Weights of a small transformer language model: tied embeddings.
Each number is 200 + 30 x the weight over its row's rms, rounded and kept within 0 to 999. Layers, rows and columns count from 0. The size before them is the row's rms in percent of the matrix's.

# down: layer 12 MLP down (transposed), 512x128, rms 0.125, rows 289-341, columns 0-63
# up: layer 12 MLP up, 512x128, rms 0.136, rows 290-341, columns 0-63
down289,114,196,124,198,224,168,195,262,199,168,210,171,224,214,202,203,216,182,207,259,191,179,206,223,176,203,193,213,198,230,207,225,237,198,181,235,168,157,198,270,187,140,187,153,268,189,187,143,236,222,130,234,169,178,196,226,205,210,181,162,192,241,231,228,169
up290,105,245,189,182,168,202,199,211,156,246,214,212,228,229,218,184,279,248,229,159,214,225,275,232,171,178,188,196,187,185,172,183,167,197,184,198,205,214,280,145,187,195,210,182,197,189,207,207,208,219,285,207,218,160,196,184,179,213,184,155,248,181,246,222,177
down290,104,177,226,193,192,199,256,224,215,196,186,197,217,139,270,208,215,181,199,267,208,178,157,199,210,189,218,203,181,245,227,198,178,218,185,236,126,238,175,216,218,221,177,143,207,161,176,227,214,158,170,208,201,191,205,169,208,160,166,169,221,199,193,252,238
up291,099,216,246,266,169,189,210,161,208,232,235,128,183,176,241,195,213,196,231,227,183,167,176,197,190,185,190,189,190,202,173,194,166,254,224,242,202,220,179,226,167,208,201,214,203,160,205,260,236,227,212,226,220,258,203,134,171,224,131,197,210,196,199,133,223
down291,095,199,184,217,249,176,236,145,175,161,208,194,206,227,242,199,201,219,258,215,147,182,169,149,235,206,170,230,188,180,216,202,131,239,205,209,243,171,243,155,222,159,162,202,207,157,183,214,171,222,189,187,208,211,167,169,189,187,199,206,198,182,225,235,164
up292,091,252,211,191,235,198,171,191,229,181,185,171,175,227,158,181,202,126,185,196,174,214,205,209,274,235,212,181,173,167,249,194,180,239,191,165,226,217,180,183,292,228,153,180,210,223,241,208,222,217,199,215,183,151,178,172,191,151,195,225,225,242,250,228,222
down292,088,201,166,209,191,216,240,196,192,218,248,241,212,161,190,215,225,262,206,164,183,191,181,180,148,178,223,221,199,239,162,150,230,173,211,244,186,214,167,225,196,208,256,212,191,239,138,212,171,197,220,199,253,201,185,212,256,196,207,230,227,191,171,180,177
up293,111,253,174,204,189,172,211,171,244,201,237,239,173,146,152,188,218,213,228,208,206,244,190,226,203,173,212,162,225,203,172,166,182,209,266,194,208,203,219,163,219,220,220,220,210,189,199,176,215,211,137,253,126,221,184,187,234,180,222,229,219,227,173,181,248
down293,102,200,166,196,223,122,190,207,198,270,196,214,186,174,263,187,211,148,201,195,189,248,225,193,226,248,151,193,226,179,222,190,237,180,241,134,165,201,223,199,218,185,168,234,146,214,199,179,227,233,190,201,231,205,188,187,206,255,221,271,188,186,186,208,178
up294,101,233,232,170,180,218,235,162,233,186,204,206,146,181,211,235,167,208,226,231,231,203,167,230,249,211,161,187,205,230,154,163,184,241,183,198,206,198,195,193,248,208,219,263,182,249,206,210,188,195,190,166,220,196,197,246,266,210,172,153,204,208,161,230,265
down294,104,162,206,215,205,203,202,176,179,225,199,183,186,180,222,193,229,188,250,169,216,252,120,167,228,198,149,200,163,166,204,218,127,211,197,200,208,175,213,212,199,186,235,188,208,218,161,218,204,225,234,212,199,196,170,205,184,258,224,244,156,179,181,177,249
up295,108,178,205,183,232,275,220,225,208,173,226,247,231,155,234,236,208,231,173,168,222,204,203,233,197,223,168,171,207,203,217,156,164,193,228,210,177,212,164,185,206,233,163,256,209,222,218,277,193,195,200,210,227,230,171,171,229,174,219,187,224,182,178,203,178
down295,104,191,205,188,223,200,184,233,206,161,188,208,146,290,192,197,221,242,215,185,150,174,151,212,201,174,188,218,183,178,249,202,132,250,164,204,249,193,221,160,250,149,204,190,224,192,212,219,174,187,239,184,153,198,218,214,225,257,203,192,161,180,173,217,192
up296,095,235,200,207,185,206,200,208,196,206,215,165,150,181,206,187,213,238,207,153,222,164,214,236,248,172,162,224,208,195,218,185,188,213,264,156,198,241,183,212,221,237,285,257,181,196,198,166,212,209,215,252,209,216,184,171,234,211,191,157,183,178,169,164,184
down296,098,191,240,219,198,226,227,259,194,201,193,207,287,236,193,199,199,206,198,191,174,172,217,141,158,205,217,204,190,173,182,189,206,169,162,253,206,194,216,170,173,121,146,187,221,204,196,218,236,165,197,220,225,225,205,210,160,211,193,200,165,178,289,220,225
up297,097,201,202,141,175,227,195,169,211,206,178,224,228,259,187,177,232,215,223,214,182,212,177,186,167,212,179,179,226,226,201,221,189,255,257,208,124,211,176,158,208,209,249,224,178,152,224,160,163,265,202,187,189,235,189,242,198,197,175,184,217,181,204,213,121
down297,102,147,240,169,259,194,161,263,234,171,198,183,210,172,227,218,157,216,204,135,150,200,237,195,157,200,247,169,216,197,169,222,142,248,169,212,244,207,148,186,251,174,211,184,219,193,227,225,190,150,180,199,208,230,165,203,199,218,239,173,229,159,223,230,202
up298,116,242,210,237,217,210,176,171,229,227,202,206,238,157,184,218,248,206,160,193,201,149,155,211,180,191,215,170,203,230,230,157,191,184,177,230,171,235,243,188,256,192,191,197,187,237,164,231,214,206,201,212,197,197,182,125,225,266,186,183,203,157,207,230,160
down298,123,235,203,188,184,184,286,223,204,176,178,223,192,216,192,206,135,193,219,255,240,215,124,141,178,236,227,233,224,194,193,211,252,187,226,143,194,168,209,182,176,242,219,167,194,241,199,163,182,204,228,206,228,251,206,156,196,154,182,178,236,197,168,233,213
up299,108,204,240,234,181,197,176,203,184,190,243,209,192,244,231,198,184,204,205,183,160,226,209,169,199,191,200,252,223,216,210,174,151,261,186,180,203,185,130,153,256,165,191,195,190,169,169,221,189,260,200,153,222,188,160,261,164,216,176,226,195,191,213,167,196
down299,111,199,245,234,177,233,151,230,189,191,203,220,172,231,228,171,174,222,199,203,148,221,187,201,181,225,158,168,151,245,198,226,98,191,222,217,196,186,225,249,214,199,163,222,199,184,226,183,220,273,211,233,187,155,171,159,244,205,251,204,132,174,206,183,163
up300,113,210,240,203,171,236,234,183,213,160,194,225,190,246,186,209,222,254,212,224,167,192,286,220,217,175,182,219,194,176,174,191,175,258,230,178,189,201,230,219,172,159,188,217,182,180,213,206,105,216,207,293,153,260,176,212,223,210,222,192,183,129,226,177,188
down300,113,175,224,190,260,238,120,201,194,204,226,224,136,187,113,196,174,159,214,226,219,223,227,185,218,210,224,246,276,256,229,218,193,176,157,218,149,218,185,246,238,191,202,194,205,229,207,157,265,203,201,213,185,201,213,187,203,175,214,158,204,174,201,163,173
up301,094,231,161,203,144,177,200,166,178,204,233,198,171,181,221,195,204,202,185,212,163,186,224,188,237,162,270,187,202,173,196,213,211,185,210,204,156,203,173,237,149,213,155,150,192,214,208,180,161,220,160,176,179,179,198,161,203,190,200,157,269,213,191,177,196
down301,085,176,216,170,243,216,216,212,220,220,187,249,166,152,198,205,198,186,196,177,254,195,164,196,171,222,160,227,213,197,188,181,278,220,130,180,241,174,188,177,199,151,163,223,214,232,177,187,215,187,179,236,223,185,198,187,246,218,230,211,176,222,174,242,133
up302,101,223,169,218,168,256,188,238,250,199,201,230,211,281,218,193,217,203,226,213,188,144,203,216,167,203,202,228,198,243,247,194,158,210,173,178,130,159,189,218,169,215,225,204,216,216,234,176,219,211,193,257,184,234,190,190,219,178,193,244,199,223,218,181,176
down302,107,208,164,255,199,172,233,232,222,230,189,163,203,187,240,252,170,194,185,230,234,157,131,184,220,222,206,220,203,188,215,253,127,212,221,206,188,274,148,166,252,242,199,174,170,221,180,249,246,190,208,157,193,213,193,181,230,166,174,197,175,193,249,185,176
up303,086,202,192,195,204,262,271,190,180,206,200,184,219,231,205,227,222,206,173,183,178,157,224,170,238,175,196,197,190,222,217,201,198,221,257,124,142,235,252,177,200,221,233,235,116,178,234,182,177,212,198,193,154,179,211,222,234,253,158,219,198,171,193,193,159
down303,085,222,215,220,191,251,140,208,242,120,179,246,181,139,197,192,191,214,203,203,139,165,179,242,152,181,147,211,224,199,178,158,166,217,224,166,205,229,168,182,222,212,198,207,237,234,171,228,199,215,250,172,196,213,198,189,207,234,220,200,200,182,195,210,245
up304,097,147,171,184,182,176,257,171,216,175,204,235,213,215,236,172,184,154,177,215,215,255,171,235,216,204,201,213,149,232,219,201,194,202,200,171,160,159,195,180,232,197,215,234,161,213,231,233,213,208,197,143,254,212,241,161,249,194,206,139,216,184,216,194,228
down304,092,168,199,202,271,165,169,128,209,203,212,198,156,208,167,213,181,177,188,188,278,158,231,184,198,236,213,215,224,198,213,194,231,149,219,268,179,216,210,210,218,164,189,178,142,183,225,257,167,180,237,184,191,208,188,225,213,193,216,215,182,207,237,213,179
up305,115,178,254,194,198,137,148,180,181,192,201,247,165,191,185,154,185,197,212,176,211,272,227,201,193,205,226,225,198,257,185,195,185,189,211,247,191,211,232,163,230,124,201,206,192,162,178,226,157,222,156,203,215,218,202,210,189,180,233,173,244,233,239,195,213
down305,113,188,202,217,213,147,212,207,168,193,235,184,136,185,230,207,219,188,173,195,236,175,221,133,171,141,191,253,194,223,176,216,232,240,171,208,187,189,218,200,201,237,195,200,121,252,172,213,189,192,267,202,198,206,216,191,194,227,136,237,167,205,186,228,220
up306,090,218,248,164,204,189,214,209,220,169,252,152,194,260,198,203,259,240,218,229,207,169,189,267,213,211,188,199,197,205,189,133,155,238,174,144,183,192,207,173,213,168,188,212,202,220,158,241,214,231,191,175,176,179,179,178,153,203,152,204,212,230,184,240,192
down306,098,153,153,163,243,203,180,273,160,192,217,180,158,135,218,226,164,217,208,213,196,189,202,187,184,219,191,236,214,180,215,249,203,198,255,205,187,248,216,236,227,247,171,206,181,143,165,184,193,190,186,183,176,233,234,163,170,147,243,226,149,208,196,205,248
up307,096,130,209,235,197,208,165,190,219,194,209,137,171,213,198,159,193,114,216,207,200,149,184,206,163,176,243,216,166,184,170,253,206,159,174,195,199,215,170,210,175,164,178,188,248,158,234,218,209,213,174,152,229,154,163,230,223,226,190,211,236,211,132,214,155
down307,088,227,262,147,193,190,232,155,188,211,202,219,225,189,224,160,226,203,184,236,161,246,180,148,194,180,212,209,189,230,249,164,261,221,237,176,185,187,197,178,187,258,186,204,211,202,167,194,203,161,228,204,237,159,210,168,244,190,181,200,194,182,190,198,176
up308,101,200,180,186,220,171,241,171,173,223,143,172,157,251,219,168,228,255,193,167,202,182,201,230,206,164,217,174,138,210,235,195,179,219,235,217,231,230,132,243,170,210,215,234,222,200,197,230,170,242,244,231,257,226,182,219,216,234,148,230,208,203,225,207,212
down308,090,210,183,194,215,242,166,156,236,219,216,231,215,229,218,227,206,177,248,183,154,198,218,168,236,210,192,227,193,195,188,252,170,215,145,186,141,183,200,207,197,159,200,151,180,186,214,258,249,196,210,165,205,223,204,162,182,199,242,185,176,213,195,218,224
up309,095,245,181,187,194,206,200,166,214,240,222,224,286,187,183,179,182,210,222,155,163,219,196,226,155,147,184,239,247,176,202,169,177,227,249,257,220,189,184,185,209,168,226,234,169,196,180,197,175,218,187,251,189,208,242,181,208,256,218,217,216,282,194,162,190
down309,093,231,176,226,176,225,227,292,247,249,193,195,189,173,200,200,183,224,193,166,171,151,210,201,212,165,197,138,193,188,216,208,194,212,178,160,187,222,180,247,225,188,217,222,258,148,236,215,231,211,204,157,192,212,165,193,215,222,166,209,241,155,217,208,160
up310,107,199,176,258,211,179,203,214,214,193,203,257,202,208,161,210,246,234,206,240,227,234,210,190,208,196,179,194,211,205,176,166,159,236,193,199,216,184,222,191,181,174,154,237,265,169,221,250,196,258,197,188,205,240,151,224,177,193,215,205,244,186,186,161,144
down310,123,143,198,136,194,207,235,210,187,228,176,151,165,167,228,174,164,182,178,158,181,163,218,230,187,222,185,173,236,213,201,204,149,142,204,229,211,192,250,256,207,178,224,202,204,185,209,223,192,230,131,216,217,199,218,224,276,210,145,177,166,252,196,223,190
up311,097,218,211,197,201,196,206,190,275,187,168,184,201,147,192,247,201,224,212,199,157,215,198,194,187,249,187,164,229,203,193,196,190,224,191,254,166,197,212,215,225,211,217,226,216,197,174,185,262,207,219,181,202,235,183,199,214,200,166,207,198,184,193,162,172
down311,096,252,157,182,223,197,223,228,217,170,203,175,207,262,202,230,253,211,212,209,176,201,222,201,208,167,246,212,204,229,207,210,228,206,153,141,211,183,204,219,200,221,223,241,207,166,223,218,158,159,244,163,218,138,200,147,211,214,179,191,165,218,198,240,169
up312,095,196,184,158,200,193,210,162,200,211,226,164,159,236,172,172,184,187,201,221,215,178,231,232,193,166,214,227,180,201,172,200,224,229,271,165,212,215,208,191,119,215,192,200,242,238,216,192,197,196,184,211,192,145,199,193,250,188,192,196,223,170,231,189,154
down312,089,176,197,214,193,209,181,204,227,202,202,200,135,175,202,213,198,179,161,149,246,211,148,243,207,205,182,184,192,170,197,190,379,186,196,189,250,197,190,202,179,191,154,169,198,190,234,166,174,224,182,215,193,165,268,198,204,197,215,202,188,192,207,177,163
up313,104,287,273,226,171,232,188,233,159,254,188,200,200,236,174,228,179,232,184,170,245,238,167,253,221,226,213,159,188,181,191,219,188,216,182,232,230,256,226,178,166,168,229,204,230,187,186,150,236,198,169,226,204,189,138,199,243,245,180,208,221,194,226,177,189
down313,102,168,184,158,258,193,191,209,251,146,242,235,220,234,199,190,187,203,263,186,177,197,240,184,200,246,216,240,149,212,188,192,210,188,187,160,230,171,128,186,205,192,194,214,178,224,222,241,158,162,191,149,161,182,144,238,166,180,205,180,196,202,256,168,240
up314,100,225,197,185,196,192,292,165,214,192,211,225,182,188,221,199,213,207,172,182,186,214,168,211,226,215,190,186,196,171,266,142,174,269,242,194,201,257,164,211,225,240,212,260,256,205,207,187,191,200,208,169,202,268,212,202,174,189,260,167,226,217,190,202,208
down314,099,180,223,189,204,203,223,199,200,228,207,197,183,179,210,207,187,153,155,232,191,205,171,204,240,225,191,230,262,180,194,186,142,201,135,242,205,196,212,211,204,178,206,199,220,167,193,209,190,254,197,204,231,213,267,158,214,229,203,180,174,191,270,215,207
up315,101,222,237,242,226,208,251,194,286,234,253,241,220,186,218,220,230,242,169,198,169,220,179,210,172,194,171,197,257,265,246,155,201,175,198,207,155,226,145,153,226,176,204,152,228,165,175,225,185,207,179,184,212,200,180,155,159,184,178,201,205,190,212,167,220
down315,095,212,177,164,213,190,227,179,150,199,222,204,199,191,218,199,211,214,208,197,204,265,256,168,216,215,176,283,216,228,226,239,249,195,247,224,171,176,256,206,188,257,189,209,157,156,178,165,215,228,244,182,200,174,197,196,170,178,216,231,240,189,159,170,228
up316,107,216,202,204,214,178,246,239,213,206,197,200,183,234,191,178,237,212,241,198,167,265,215,168,232,259,204,208,196,213,176,209,167,232,162,223,156,187,208,148,218,213,217,200,197,181,208,234,171,232,198,239,217,239,187,118,206,161,222,218,222,183,219,109,233
down316,108,204,193,211,186,220,170,204,207,217,205,178,175,179,170,221,214,194,203,181,200,235,216,179,152,223,205,184,224,190,187,230,121,205,166,244,236,188,186,209,280,198,201,249,207,223,222,169,195,189,226,184,198,220,243,215,168,210,241,238,165,213,207,190,191
up317,105,203,229,220,191,246,238,180,215,181,229,240,199,260,153,190,257,216,212,231,248,132,241,164,234,237,200,164,116,178,211,240,187,175,207,185,180,225,262,210,168,168,202,235,191,225,200,205,181,226,241,141,161,207,172,230,131,188,205,167,170,214,193,216,162
down317,104,119,233,162,213,200,185,255,244,205,221,188,167,224,217,162,202,191,202,194,175,228,177,211,179,200,219,251,241,194,148,187,82,158,182,212,231,217,188,230,208,205,197,201,152,218,189,194,237,194,218,208,222,201,243,183,175,234,196,234,181,224,211,192,240
up318,101,182,176,227,238,185,212,212,184,216,189,255,211,145,183,216,194,248,193,155,252,185,219,199,157,225,201,145,219,251,201,179,178,238,244,199,223,236,181,187,266,129,219,204,221,269,181,213,223,207,171,221,166,219,186,194,142,214,228,246,189,165,264,218,220
down318,094,181,193,190,111,165,227,172,142,196,236,160,175,224,256,179,218,217,215,223,180,200,179,222,242,179,197,205,187,174,222,220,236,180,216,187,237,208,226,213,171,260,208,193,233,225,196,172,223,194,190,179,147,217,155,137,232,204,219,198,160,209,176,192,212
up319,100,210,165,218,168,218,143,215,203,146,211,184,171,265,222,218,224,196,199,191,230,217,199,214,179,199,229,144,205,145,219,205,207,173,171,204,217,207,164,233,245,185,179,205,204,241,187,155,254,233,156,203,183,171,179,228,243,180,251,184,268,199,154,211,212
down319,083,241,234,189,179,170,227,168,206,267,189,210,226,191,210,168,212,195,164,149,245,195,155,180,249,184,202,248,204,226,199,187,354,205,176,154,194,177,171,216,204,204,200,186,204,235,171,183,194,185,249,177,202,176,226,199,262,213,187,223,176,192,191,156,168
up320,099,146,276,221,243,208,271,226,157,200,192,206,185,187,208,160,224,241,209,197,237,222,223,127,178,197,173,213,169,267,178,168,135,201,219,141,220,175,186,221,223,196,205,225,235,194,189,187,181,193,205,232,205,211,185,209,209,203,200,228,226,125,260,140,141
down320,101,165,181,176,243,201,213,205,209,216,247,209,198,190,189,204,176,243,205,190,212,183,227,160,133,196,223,250,220,177,191,172,200,231,118,157,125,218,206,158,200,199,166,186,199,231,195,204,222,223,210,203,230,234,211,213,152,178,168,157,156,150,206,255,190
up321,084,211,212,212,217,173,168,197,181,217,226,215,196,251,176,175,222,250,232,148,247,224,202,208,204,234,201,197,101,243,169,183,171,148,223,169,177,243,198,230,216,195,157,217,236,216,151,198,172,242,201,178,184,170,215,197,203,245,187,217,167,183,159,173,144
down321,093,128,221,192,181,222,188,184,187,212,182,223,181,197,232,184,164,226,219,262,174,166,175,214,143,175,207,182,181,159,220,221,159,228,176,187,196,165,269,185,252,201,177,146,169,169,222,195,185,203,234,158,204,140,185,207,183,183,213,186,205,228,241,230,186
up322,103,166,151,177,216,202,212,189,229,208,190,195,234,221,209,199,199,246,250,232,197,164,223,229,188,204,214,213,258,150,220,235,154,227,185,249,178,183,202,231,169,202,172,238,179,179,174,219,208,190,235,201,211,193,224,206,187,205,214,224,218,254,207,212,205
down322,099,252,204,190,191,245,223,200,183,179,259,209,195,222,201,227,210,193,201,193,243,198,172,167,211,164,203,197,163,202,225,74,178,161,207,143,192,238,200,213,224,179,234,158,171,233,154,164,213,200,222,223,214,209,224,187,189,228,161,192,180,201,190,207,167
up323,091,265,216,154,214,183,199,218,214,229,234,152,232,198,158,198,230,210,207,229,179,194,213,211,229,178,192,215,184,245,196,200,158,225,217,162,196,194,192,145,196,209,155,268,222,216,204,174,220,228,203,220,251,220,188,193,227,236,213,167,229,226,208,125,197
down323,098,166,161,218,187,232,168,167,249,182,191,221,142,226,234,222,234,194,190,212,208,240,153,189,241,193,191,218,237,246,193,198,203,169,199,216,235,218,220,222,182,248,176,246,214,200,183,173,219,178,210,190,161,231,197,221,185,194,150,190,240,224,243,157,162
up324,093,216,163,216,200,220,176,210,218,165,201,212,180,197,181,221,219,236,200,243,259,157,204,163,207,128,230,232,227,225,152,235,188,155,192,208,233,184,159,231,173,164,220,159,194,192,181,183,244,255,178,224,234,195,244,220,207,189,191,160,195,160,155,167,191
down324,088,231,194,175,226,167,188,198,174,232,194,215,188,201,168,207,184,198,133,138,190,262,159,142,215,250,179,213,221,192,243,178,189,258,207,241,196,251,235,211,194,185,141,208,227,158,182,222,204,178,226,157,169,223,196,199,178,208,233,254,198,250,219,158,248
up325,102,167,194,238,228,200,179,184,178,233,179,241,195,206,188,212,221,225,224,206,175,142,158,114,196,216,201,154,168,209,195,174,183,227,212,250,186,193,185,145,191,176,256,222,241,237,194,188,272,214,180,180,210,249,211,184,222,201,238,210,194,171,203,170,191
down325,101,152,247,205,199,202,192,196,206,179,192,102,193,214,178,212,174,199,249,205,154,249,202,183,208,231,213,198,220,193,204,227,190,221,118,195,177,232,223,243,146,225,206,213,280,193,229,203,183,151,206,166,148,174,220,183,182,145,161,225,232,192,250,246,221
up326,087,228,206,293,170,186,197,246,189,173,208,134,219,227,180,209,244,214,212,180,197,199,171,205,199,151,234,174,227,237,224,184,222,162,196,237,166,149,116,194,195,240,190,200,206,211,174,166,204,213,179,150,190,201,169,173,183,201,185,219,211,187,205,215,248
down326,069,226,169,186,234,183,189,180,244,254,246,264,154,192,223,191,191,191,141,193,233,205,237,209,231,178,190,203,186,180,181,162,340,273,187,209,192,233,210,200,224,207,213,219,202,206,190,195,207,236,211,229,212,203,207,222,232,219,197,202,211,247,171,163,167
up327,086,243,197,228,189,221,213,202,227,171,195,180,220,178,203,181,226,172,195,256,165,250,225,160,266,195,177,175,172,190,203,168,199,215,230,184,193,163,237,156,192,187,213,164,188,184,208,244,246,191,191,215,211,204,232,234,160,231,195,181,172,231,180,196,176
down327,083,183,186,165,220,194,250,179,159,169,206,193,197,181,166,194,178,249,180,173,204,188,211,214,134,253,190,223,214,229,176,182,152,146,228,177,206,152,181,239,194,218,250,190,184,187,139,153,151,203,200,195,255,174,174,160,196,234,226,211,198,207,212,219,186
up328,106,178,227,232,198,249,238,158,208,232,206,258,156,129,184,186,195,185,235,201,234,228,239,239,176,225,206,150,138,246,200,172,182,246,206,207,124,153,244,180,216,162,220,197,215,183,204,216,237,211,225,210,152,238,210,154,140,201,229,157,232,190,187,190,195
down328,110,174,184,196,202,148,157,185,193,204,225,195,186,228,178,215,264,206,188,193,196,183,180,220,173,154,172,229,224,218,217,183,103,124,198,219,186,230,142,219,180,191,240,199,207,197,210,256,219,164,183,212,222,178,223,187,211,230,199,224,224,253,182,231,265
up329,102,185,205,239,246,208,216,234,226,214,267,188,243,157,206,217,176,175,132,195,218,193,216,220,201,218,164,198,181,251,196,89,196,227,185,163,200,207,156,131,205,232,215,184,186,180,195,225,214,215,164,232,215,159,228,275,226,192,189,162,231,161,168,152,250
down329,091,206,152,187,168,175,226,193,204,218,190,199,203,160,181,207,119,223,240,213,180,199,146,179,246,153,223,188,197,206,190,244,214,209,222,176,180,182,258,209,204,193,217,204,164,199,171,214,216,237,128,195,205,162,214,173,195,155,174,183,209,193,190,212,213
up330,101,155,246,187,217,244,252,216,180,241,209,142,228,259,150,199,240,154,217,195,156,193,226,152,187,236,180,210,192,211,271,207,176,204,219,192,180,148,204,180,196,217,182,211,208,193,212,212,164,226,186,250,157,296,156,242,191,269,211,143,176,220,220,184,192
down330,102,201,208,239,195,203,176,187,244,187,198,250,181,252,195,209,173,239,245,249,239,198,210,209,222,161,205,182,197,181,157,188,130,187,186,202,205,223,188,187,205,208,202,153,200,178,200,178,266,235,210,212,218,186,196,215,183,180,212,172,209,189,174,228,213
up331,101,230,187,237,202,237,174,230,226,203,179,215,208,240,196,202,202,173,178,217,213,167,235,225,205,186,235,206,204,220,257,185,171,227,172,179,188,193,169,133,203,179,168,155,260,264,252,165,220,208,178,207,229,212,157,173,238,209,218,254,154,181,220,179,182
down331,097,148,227,201,177,235,234,156,163,219,176,199,135,167,199,163,261,230,209,216,188,235,160,238,233,230,193,171,197,165,196,264,185,155,233,259,181,213,215,223,198,202,230,178,211,207,175,172,176,200,233,248,192,190,192,194,186,163,168,158,232,223,191,205,211
up332,102,208,161,176,154,167,216,182,255,217,280,206,159,250,201,234,216,199,212,202,182,226,187,153,279,185,207,219,253,182,190,185,170,251,168,187,200,238,167,240,214,261,192,200,195,157,202,187,204,232,207,196,230,167,186,213,172,207,188,227,206,198,233,152,226
down332,101,240,221,204,248,172,189,223,174,178,179,189,235,194,193,233,178,238,183,199,169,205,185,201,118,203,235,174,222,195,238,237,148,230,243,248,162,215,120,195,203,154,198,250,213,215,181,169,152,185,251,181,224,210,204,213,180,145,187,195,201,193,188,190,213
up333,089,196,216,156,176,209,242,146,199,185,237,212,143,189,226,276,201,185,203,143,174,202,199,158,248,207,203,195,246,163,173,178,185,237,217,170,167,175,262,191,219,230,203,166,177,193,145,185,193,194,160,178,212,242,256,186,220,247,171,194,210,160,187,186,184
down333,088,175,184,175,257,241,204,170,228,190,234,203,241,207,205,172,231,139,192,282,218,212,211,242,174,200,155,273,225,187,193,198,163,188,203,186,212,224,168,200,143,201,188,196,227,189,189,212,183,239,243,223,185,175,123,168,228,156,219,183,198,237,150,236,200
up334,086,237,224,163,242,209,251,167,181,198,184,216,210,211,180,193,209,167,183,200,170,257,187,163,263,236,196,182,239,223,162,174,199,199,193,297,193,175,141,203,175,199,190,235,183,192,225,187,228,210,178,198,198,217,246,230,184,230,185,177,168,209,146,200,199
down334,091,171,182,213,142,177,164,178,179,194,207,191,183,166,176,240,177,220,219,252,217,159,203,222,185,150,197,231,228,127,210,259,160,210,236,166,214,142,203,217,195,205,220,202,154,159,163,199,190,197,154,200,237,178,223,161,202,203,155,213,188,186,191,223,234
up335,091,224,205,224,168,213,231,156,226,172,221,282,238,114,242,193,213,208,181,207,232,189,173,227,157,171,256,186,213,232,213,195,203,158,199,169,188,206,91,222,231,198,251,225,281,199,149,163,223,202,196,238,190,207,203,214,198,204,187,207,176,214,199,210,206
down335,093,175,214,173,219,195,276,191,179,201,220,190,191,192,185,165,210,199,208,201,196,222,182,212,214,164,188,246,109,197,173,257,218,210,237,214,189,150,243,179,212,189,181,205,205,188,258,179,185,193,199,145,224,254,161,157,176,138,262,201,199,209,205,176,263
up336,092,194,210,210,160,167,208,200,240,168,185,201,201,208,156,221,226,202,237,216,207,222,203,229,193,211,216,183,252,231,167,199,199,237,176,123,180,149,243,224,157,173,164,207,246,199,184,177,168,170,201,185,196,249,223,196,214,206,211,218,214,192,178,218,161
down336,083,223,180,203,201,182,182,201,182,252,217,235,153,144,223,201,231,225,165,170,214,211,212,197,183,194,175,219,204,227,175,193,273,223,169,206,192,176,157,193,254,190,202,214,167,188,185,115,193,227,182,182,270,218,182,195,277,164,194,244,214,198,194,146,198
up337,110,186,206,215,182,227,232,168,175,214,223,230,196,202,190,189,228,221,159,253,209,141,232,189,198,230,186,205,141,196,198,181,180,167,230,196,196,150,157,235,255,175,231,211,251,158,194,259,188,192,208,163,225,209,182,256,161,197,198,143,214,153,187,152,173
down337,103,218,179,228,195,259,146,229,201,197,240,192,172,174,170,170,183,180,246,172,170,154,238,168,142,216,232,195,208,183,199,158,261,184,186,223,183,235,208,220,227,183,157,183,215,262,162,187,205,182,190,234,196,233,169,164,233,249,168,217,204,196,186,169,180
up338,097,194,159,237,190,212,205,249,183,242,239,221,194,152,211,204,190,248,172,177,202,199,276,220,218,247,236,174,221,246,157,175,161,190,254,172,191,217,190,236,241,221,202,218,241,234,183,224,244,209,196,229,160,219,230,195,183,187,207,213,189,183,183,143,137
down338,090,157,107,212,182,220,171,177,261,223,186,145,187,182,223,202,191,242,240,174,217,224,205,182,205,226,205,203,222,147,202,220,152,210,153,224,191,188,153,180,196,178,191,193,153,217,210,154,168,154,252,178,190,193,165,213,180,200,202,217,202,255,222,212,165
up339,108,190,191,200,214,191,219,185,180,234,229,200,162,228,137,187,186,228,204,200,204,171,175,193,248,221,264,180,176,212,203,212,205,170,179,170,223,181,136,150,224,197,214,192,180,237,225,202,174,211,232,179,214,194,206,160,200,200,192,205,277,204,190,227,210
down339,101,228,174,236,164,205,172,243,115,260,174,165,173,188,209,167,234,183,166,215,213,213,209,187,220,227,234,213,167,124,218,229,242,198,182,206,212,198,245,160,161,202,176,190,250,215,225,170,192,148,223,207,199,180,184,194,218,171,236,196,212,138,184,176,189
up340,109,205,167,182,208,180,232,182,168,165,258,207,193,186,210,246,205,203,181,199,172,180,215,221,197,232,203,178,163,256,196,235,158,240,233,195,233,246,205,199,153,185,175,216,191,195,242,195,229,251,218,241,193,235,171,140,204,167,207,214,223,247,223,131,188
down340,123,163,205,239,222,243,216,189,119,198,224,203,208,251,209,238,237,188,276,191,219,176,168,201,186,260,262,148,176,194,193,236,180,178,196,215,151,228,192,232,160,193,191,219,208,173,166,202,194,160,208,207,163,169,210,246,199,192,149,203,241,203,235,183,247
up341,104,204,210,191,193,175,222,222,167,174,168,193,222,191,177,168,185,217,172,206,269,170,190,171,183,209,213,211,146,269,162,173,175,208,270,234,229,216,222,162,145,182,229,238,220,245,202,239,196,205,151,192,160,196,174,190,222,213,229,157,243,251,223,166,151
down341,117,157,243,164,187,230,201,223,186,214,174,133,161,219,180,236,171,230,272,238,219,137,165,192,239,220,208,198,215,187,120,175,165,240,231,188,161,206,217,168,227,201,179,217,195,238,155,205,225,228,228,208,174,217,199,222,196,176,170,280,178,201,206,249,149